config.toml
head_dim = 64
vocab_size = 1877
lr_head = 0.00537
decay_shape = "linear"
train_tokens = 94100000
Each number is 128 + 24 x the weight over its row's rms, rounded and kept within 0 to 255. Layers, rows and columns count from 0. Numbers have three digits each. The size before them is the row's rms in percent of the matrix's.

# layer 5 attention query, 128x128, rms 0.0606, rows 0-50, columns 0-127
120:141156123096151139170129145161148154126172123135125104143136126127102093152147101123134133146118196135146091146114108127081107114094163102146165124164132114155114083174137120115110108159126138109100136138105154128134121089096128105141097181078152120125079085143137151151152155101100151131119145144146108141149138110153134121132085154117120081132128149104097134146146143120156162125168
127:142146120105169098162106140133115144106105136126166123135118130134201155131078074102109134140144123142174143118124110178153141113131082131125117096113110135155191152167111158142103120113142133111145140179116133141132128115171107128147114129126105142164136139138124113129137114095137138152109154115183081138132164109167129142104092136100114102158141126106138110128142155081125157091142
108:105135128094117122158146120166143155115119145097156122159086155094164100093099122113112122138093088164198078102126133172148126134083093144111140179137141142125100159135116123108107145133122155105113127123116107121181118145157126134136091164138139123155127113099159115118127105129101112166122153094101165126117135169168126122113115163108130143120070137141149116127162111113105140141119
105:117122114147122119097106134101126131087136132105105098166123172129122110101112117150070126155099127117124165135130125119092104120114101101108125162113143144150123125093097160098128128150126121173123140153168134094090113066136157086116182142120093120179117128149117112093157116108126114134134141149135085142124094149091131077121144126153132110151164137180157097118164122103131113160135
103:164111180151166089102143121132097116174134115128130128137138170100137132107115158126154116132087138152107120137128163115139152124127115126127085106069155131109108158113141134134110147151140181148142073107157115150134142102153145098130123169130140090118116117134101202144090102108138099094115118144128111120134135098099148126136101098093154139108133129149181099137105085109119148119106
129:158134126133121117141139181104108136135138115173093171116125135134102168132158128144134152154121165141136107136158105129121101143106117143185113090141128144132153170100151088080151117150154125154107195143135154128151175161119138117109096104150134117122123123112163176136084146198110104145144148147138113144129158113139122110148117132132095107150129091126135128118134103104172096113148
120:132105140152185090104151120205127139121129106098150105112152158093125137169131158172128126142128115172087129151127151140175119096120151158125147117117102128131132161164122140139134123116168133101157074096110145139076127129131101070121105180110132137123148123106107147116153160105122132096114152100155143153159111104138154114127137116128143128124120149132125128146118112127155122132061
108:123125090149156140148127117100132120155149068143114138143148078125136095084156100155153143169105150139106132129147087144116115130071129096161162121109140122101167123141093117153127100120113139140080137116158127065147129105101137177113172132099114143143141126137137128155090141164125120133151114168086111150124155133108106129111148122165114099116163164122166155107133131142127098106142
112:109153115129129160152125113150123142121127141152126136120081143141106116133138181169142081110115143081165113143142126127179122141145149154123127124077164117123096108161153107119107123105151138114122136132141097122110159135155137131146116140155126125099106066123130129132090135087128118172081093158118113089126127103136142110132134127157124183101099163147131099127141114153116198169169
101:105162126129149136105160114127126105109156144166130142149102095125106116185114117103156149133112137151147126132146120153160106112104150111158130120187168116136108103094108148120177129138077115119092110156169150115110141103107124126106098125118128146122093147120108103160142108060111120123166126102117102133070111109098112134100088118133159095109108132133100114073131150108159116113152
114:145104148098155122113122162116116153130136158144110128117152130157164155097150126144141134136132122145113106151091079138170118156111149153126096118079114126108136099188121121177117163156167119109129131148146099142103137087161133108119063142139113126119113095158105130159096110149138132085140113085151144113169138114125138156127144127097152105159115117142087074158120108144121146088107
121:138137139117132095098090142100091151130122135146117098153127116155118162132147105107145126154144158158146153128147155117117166181105140128110128135175125144125146105112149153146131125126111131108135155088114148145116120116124131129127094141112094140155122117171191142106106090133132080059129119138104141126167146180118099152172156140082118113102135103116142131154148061103119147168131
105:130117104130108120135134141149171095129133187079155160107149144128112093118118153076126161102121104153097131105120123147104126126137111148145153116067120108106111121094103139114104113116146118151130149140096174125126125108139128118121119111172127114097088073098161119134150125159133127145119148112137160156129117108130110130116151174178148155109158199167094100103103107124116138109108
107:123129094121171134157145175095133112128116141141118162135138140113122131104132087115113143135126104144121107093152088145100116101106152107133129167121123146120132140182119106124130121132154122125112176094079097156160096108137153145082147149157134142152119141138126094090134163160132100153117179147156127115167103161159147097099156163121070116117089101096133105144123121124100088142146
099:134150144105157161146155090135144155105133154164114150164191119092168159077143101153128143139092124140160133102110110184124117113143137088128143105131122145123120135143087099136146150149153110125175134139132167141137073145139114113114155176141173131165124135128176109109113076146161131092111132121080108116154108139128140139139115154109159151146108124112088112138136117138125139119109
124:153078122144117118165103129127145114096145166139090109130135079172140125135132193103113148073119195159108120145085137128104121130128137161147172121148144133133107132118134150089130112158089088155135141111104134086123115121109172126093096162142109132119122113139132135137113149097117143164103133129175134137106103128139153117122110119110165153099128115117092122105104098102134177107125
095:139075079137119135160130180138192110123088190104107129112192122122102150122089159099100126116155144102158130121141114187135112109129128138130120137155092117071128122101131098143143148154157128142143171168127124127115109127112135122115103139141122163165138130120104136148133146146126135191125138133110143162154142148169124143091120103135120129135084141148106124129116123125119161120151
102:140146105167137119129137144119146115130146144142134157136098148112110148112128141087166181149137106129146116132100163112104136139118128156098093090096125092153130142112147192101123103106094125094141124091141154092113127092106153133069116154148139082097136180125160100166132131150136156104148156136178097135165154157147124129119117110154139135131141132154103129095121087105143089142113
089:119115144162087099111110147138143115113182097083129129127147137128114134150077124140152136105154125142137124103155154094136109086111142102105143158131108104150118143090102100126138135173136100140141135122124115148143104097140066106164127133125110119130114126107058111126109132118102177136129120153099092111117122153108184149142141130129123109158131118089115141070097148092174148141091
086:115142154168155134079132110138111147142142173145100156117125084126111155130170111136128097147126126118145148143110109106134153132076137158150125138188149108105141173115123128171106104147058104133146141097173143114114116109100142136102130131085090137092137154145105109150120100145110162104138136129127176157128167134105122144153150116107138101118148117079093174142146109131125112142122
077:162159145097153115129094156120121108155131121127139126090092132150125112080101132143134173117158118108098150130108095090138088174175122126135134151128126110119101114078187131145144103105128109134117166113146125114095154133149091129114123135108092151132126153153147144131129086112179174117133119123148174100142158145128115129170113081165170177125143138145140116120139117174123136131118
080:163135132124127161125093146145138153119138144103115108108143168151115142166123121134113081135144127161095128141084186134118130122138142116078155109124123107128095117075119093115149188082119131149175147096122147143105137143125139113150100096124163124155094127116169123145112112086119124132136147057121135125115080122142150126113151105150155146177127122093122163157107110134137164130135
076:119111120092134163157105127116135120132106087153135117121114127095121142132132062170150104168154103151132151160140114148177144106093109124143133117128127129121198078118135103108133105071173170113152130127138101153149141067109118155180128141110175153151158119101123089125136107153158102134115117163107128106140140144135103120163141115145132123143111136134163116106126136122090136135150
085:138135117123129122109178124113150108133137149069165148132123134163143166117129128104086113115125115135116125108086176142149128146147108097116167145105162130120075115140132151154123162153107136136133165126132110100145151132148153144129108181171134156137143126164146121099094135111085134159103123146148149116092128121121146111127100152181160182178137138134111155123129137112079164083132
077:164114143169150110126148106141111149102082144118119103136135152114095150095138117113156151151093059124149088119132156162130152114117141109174125143109109162128133102110114081108118140146161161113148139133097105123127096123101124145198107159126170134166142079103116162150098101130129121120104116114102115120155090153112127136129105090087125103144099141139119120168127105118164112140148
078:157130129114092139084130102103133134106132094108146073130104113090119097148142122124131160109152107136129147100119108124117164141148129091122125131126122117148129112154124071123146153155110114116133163160168177141121117111142173093134155118103111147138113137124198128129152154059089089119170105082135099092123147103100131118136154121120129138103131127100113123095122115165146125152177
083:126106149150143104136096115140143106164147146122121152082155168122084138089126155077092147123113126082128131151128131125112141161144173154118136113107103126099164122107166138130103158140113140136138063114147074161137118077166098103157089130137162079121126108126133133151138118123135149091138082118116119119134147126142093169136146103137131091134156158078121128149137136147133096134136
079:120113121153122106111087123152102110144155081117134109123105104104108119151124153109114102159140088144105144113132107112121139147091106149163117133089144146148153118147116095105121143119109106136120188128120125111105135147142134114135185146141096093125116138174112094149144183125089119131172127127170142190104122134108128145155122134159148129071169176152150117105073134113131120121100
078:074146155119079137159129092108151128116173120125100153117132124133154137127147132156120152142150121132148161078144138120095135107111130144134130092139091098147145130129094147109138103129089125137132158142150154154128073075143186114136133089113095127167086149131128123155129127127108125150094093132151171146160101126115152165114104138099127116139128139151140108112099106112183103128071
072:118145111119125122126134144109130127137103160145153144146122147079062127115095135130187116115101091113115130068124107140112117130137118114139124147146147083150085123073169154094147115162128155119089135167089129141094149150126178124093151156116122112138109174092138125135114131128139159123141092100126135120168162166112144120133189084111105129140142147139112119142117101153139114128143
074:119146130120085120167134159183154155140110125114148157118135148157132125082149124125126067086118139112164138126168123164105144074166130109159142144096147132127134147122130134107146120113121104126098113131134120150120124150149126110142134139108151131090163138118100132100181118097175140147115154151112168156163114166174164159097143134123161174149133082116164167117126122126129101126118
069:175152127119137116097124157101108082080108128126180105141080177134168153146149197171110128126129148138125125138120101184123106148133077153104118115125125124112119146072123154171147132118150138121127114130110139105138161093133125129118160129130133124154168165115107132143117137135129120091170106122140173130114125120137135154175105104109122137156134141107131119189133155137131120113158
124:124094128114158111152167113165104156133104096082109089147127104106138083155129135142103097092111168123138136120108150165148121121116127128150179143094160160078164104134146126135094146092113126095150136130107110171128124095102114154146129130104145124172127163114091101128124124103162129113113112107150143102152149097144118133158126138115170142144150113080072135133112142175121127098124
109:133141152126167087137147086138119153157124137129147121137133127093138143120096153128124130134076106160162121128127179172148157165099139131106111124097139141111104165142129133127126184138150129109170108137115136173101164160120128134122098147121173105100052099142105146139101127105091115110152146128142164143122073131117129093140118109093148163115138141121142124117128118154103178163145
110:115095115109149145136139071142125119120130129121111095120126082144170129154180098111092052113147139100149128104146175118134118124120128144127154172152113124109149132131145137135138118086078149096172125131138092133106077144107116153131117146098116121129112130159125133081149153091127133154132087118168128131122125130110101164144155103120141154156136145174105146133187160110130139147126
119:146164118115130127118103115118130161132089151098139118114116108165145123135097132111141106148175145108127113130128140119141121174109135139131153136131106128158118126072184116146133115134082141139141173112137150088123150132159110156131137118128105135142086079185136165127177154153151142133127149130134162158112137136172128118117097088099087166142112144150131116138102101091148181091083
114:113094127146136101121107110146145130134119111132110162106143122146130077102105073106107145146148110115165156126093143105095107082164138102133172143147151093105077142105152102092085167141110116124110145140126152132133132111094079131107130119127162077100121150135162095109126088131114124114103105116100134127164102134120118112101130120153099157127139167176091147127102105145162108160132
124:110147146130146135131125112136127183139135113131114093132114115110148139132098122136114158103111088118149139083122153154056098153159139130104152130138157118089106137106165075141110134150121123095133117068086112145162142160093165113114116151115140118101103106102135137086129127120141091122105106127085136142181116122121162116163133129124151179106085168125111122151108088145120128105120
116:098149066145123102149133117118151133131166163112115168160143136102092109150125131126099122152117152136112128116135159148138107136117182139169115128121132140152125144068088140120120146189150136158100157123110150101124151171104123107175133122135139137062119139112150123159164150128125138156157119153109109175116141098102148101110096110176125131127133151121109127081114138133146119113172
124:166138149142153104121150081144113140144175129106124136073140131110140150114124128110138123166147093168130154138084148146122121123133138143140125112179148121128136109088107099141123134147141124142120136194125154110141171163126106090125132137120122115099138154122109159149102093131127125090125105103153157113151094095110115135157125111090122144124117160113120155198101173140186155104093
128:111112075131124149147152114165120100125124118157111180125157125115116138106110119129118194118100131135136138129089099136131124086168169127171144120139134131162156121118121092087154090153165077124127109134160123151073125084133128121106120123125113109159112167102116134162093091150122127126114098133112142100109116146071113168123123079178108149115149137144124151126110145110140109144122
113:100086154155146119102098133146091167119130099110118144122150139122131156152098132159127106139142142120092166155114134099171130128097128167160152145095112132116155101107129114127146149152084114110145125115122135104115149113167089151160125105150108141135124108176111138168158082129155100136157110128132144105127154162137046147141124134071107139121150104098126153170139136123132136084099
131:155156128091166183118099107122106125150153146137086154094122137135127157111142116103137125147140118147170160101132166143116165124117168132073135141194121157140124180157134127172110150131088160098122117111098121104121151126143125108113122161114132131117108114104110156151113107108096129050138127118111158117159103136145123136161119142109113140114106123127109118162143092129108127106074
105:122136117129120135087108115132077127145114098146142090112082147095146121128111103112132140137127115116108140105149127110138166067129119138158130141165151129101180118135153136102141087080114144102115093149170107152102140107158157133082147100102110141127138138143096132102109102099118128098121153078135191114121149134105147116160164119090150097140148161132140131132167149091111109162122
118:135146121142105116132165148134180127085110143112112117133120146096130167120116184128107135117122149124154128120106138136100159152143157144115122133106143114147144108101098186126157122137130137150133216119117147108099113121102146138140124124181142088117143120105178078086148084107139122103146196086120106108119109097139125111125132129162120097122143113089128112092114121136128102136146
113:170116138112133109153078156138088152118117127114132065112117111148113155135111129102124098101151140176069107102130157147099112132104164150116159131167110124117119123134151089160120141127107140109156142113101112135142125094154121141112109116105112111142107125147134187151168083107139157083115106098150137121161143134111154142181139123095124126128100160145097113156107148121117145098078
121:108111139130131158153129169157125126158109109130139155126166127121064132113121098099105140155108086133118144159143116143131150097152133127104122165110122135099152144144064106104176077123153152156145146088105114153143115141101098132158122135153105140157132139123118096122169094155125125156119147142104127135134153185139121137089180100141099115093100136147155150096141124120103116168162
106:112103122126139155122138140142118162138139151133098125112182142127127121097136116142148136159179128153155144165146187157147142152122137106142095102131101123145109100105149115136158120150133164124156085160172097119154132137118061120119115126089133134146148158157152167160099101125160144092106125110095114121152140107135112176171124085111132091124114140114118125149131099112147093118070
090:087122087098124141083151137160105143095135092133094145140185126167140148148107092114112117135146110129164130157157125129137110116122115090122129107141073086140169127106119191127147112135087126135140107150142133113138127049125105114125107125127069108117132145139135140134147130164155151123127092134137091164143131128170130108149056115110094131124125127125130135092128134147111124135120
109:157155101111139116136137093105144149089135127146121133149137124108145152105122141139116148158096141125109149095130154136158123142131178136128132116135152151138079113099114112131125129127109139091092137119120132106159135167141098115136140149184151133130125134106089097098117146134128140123114177149124144135133059128121135079103091176173122150127142137174147131088117166121088195101079
086:147168102110119123096137097120116115150162171158131102139147148148147151068138123133141209152131129150125152130140103136138138189132136112152149107132105106163176142129145154130161124088140173117135106096128125122131142119155124179104135107138137122119118170125145177123106096139148137105149171111168130134134157103088137101155088117118123116091144163108129119171102143112132137120107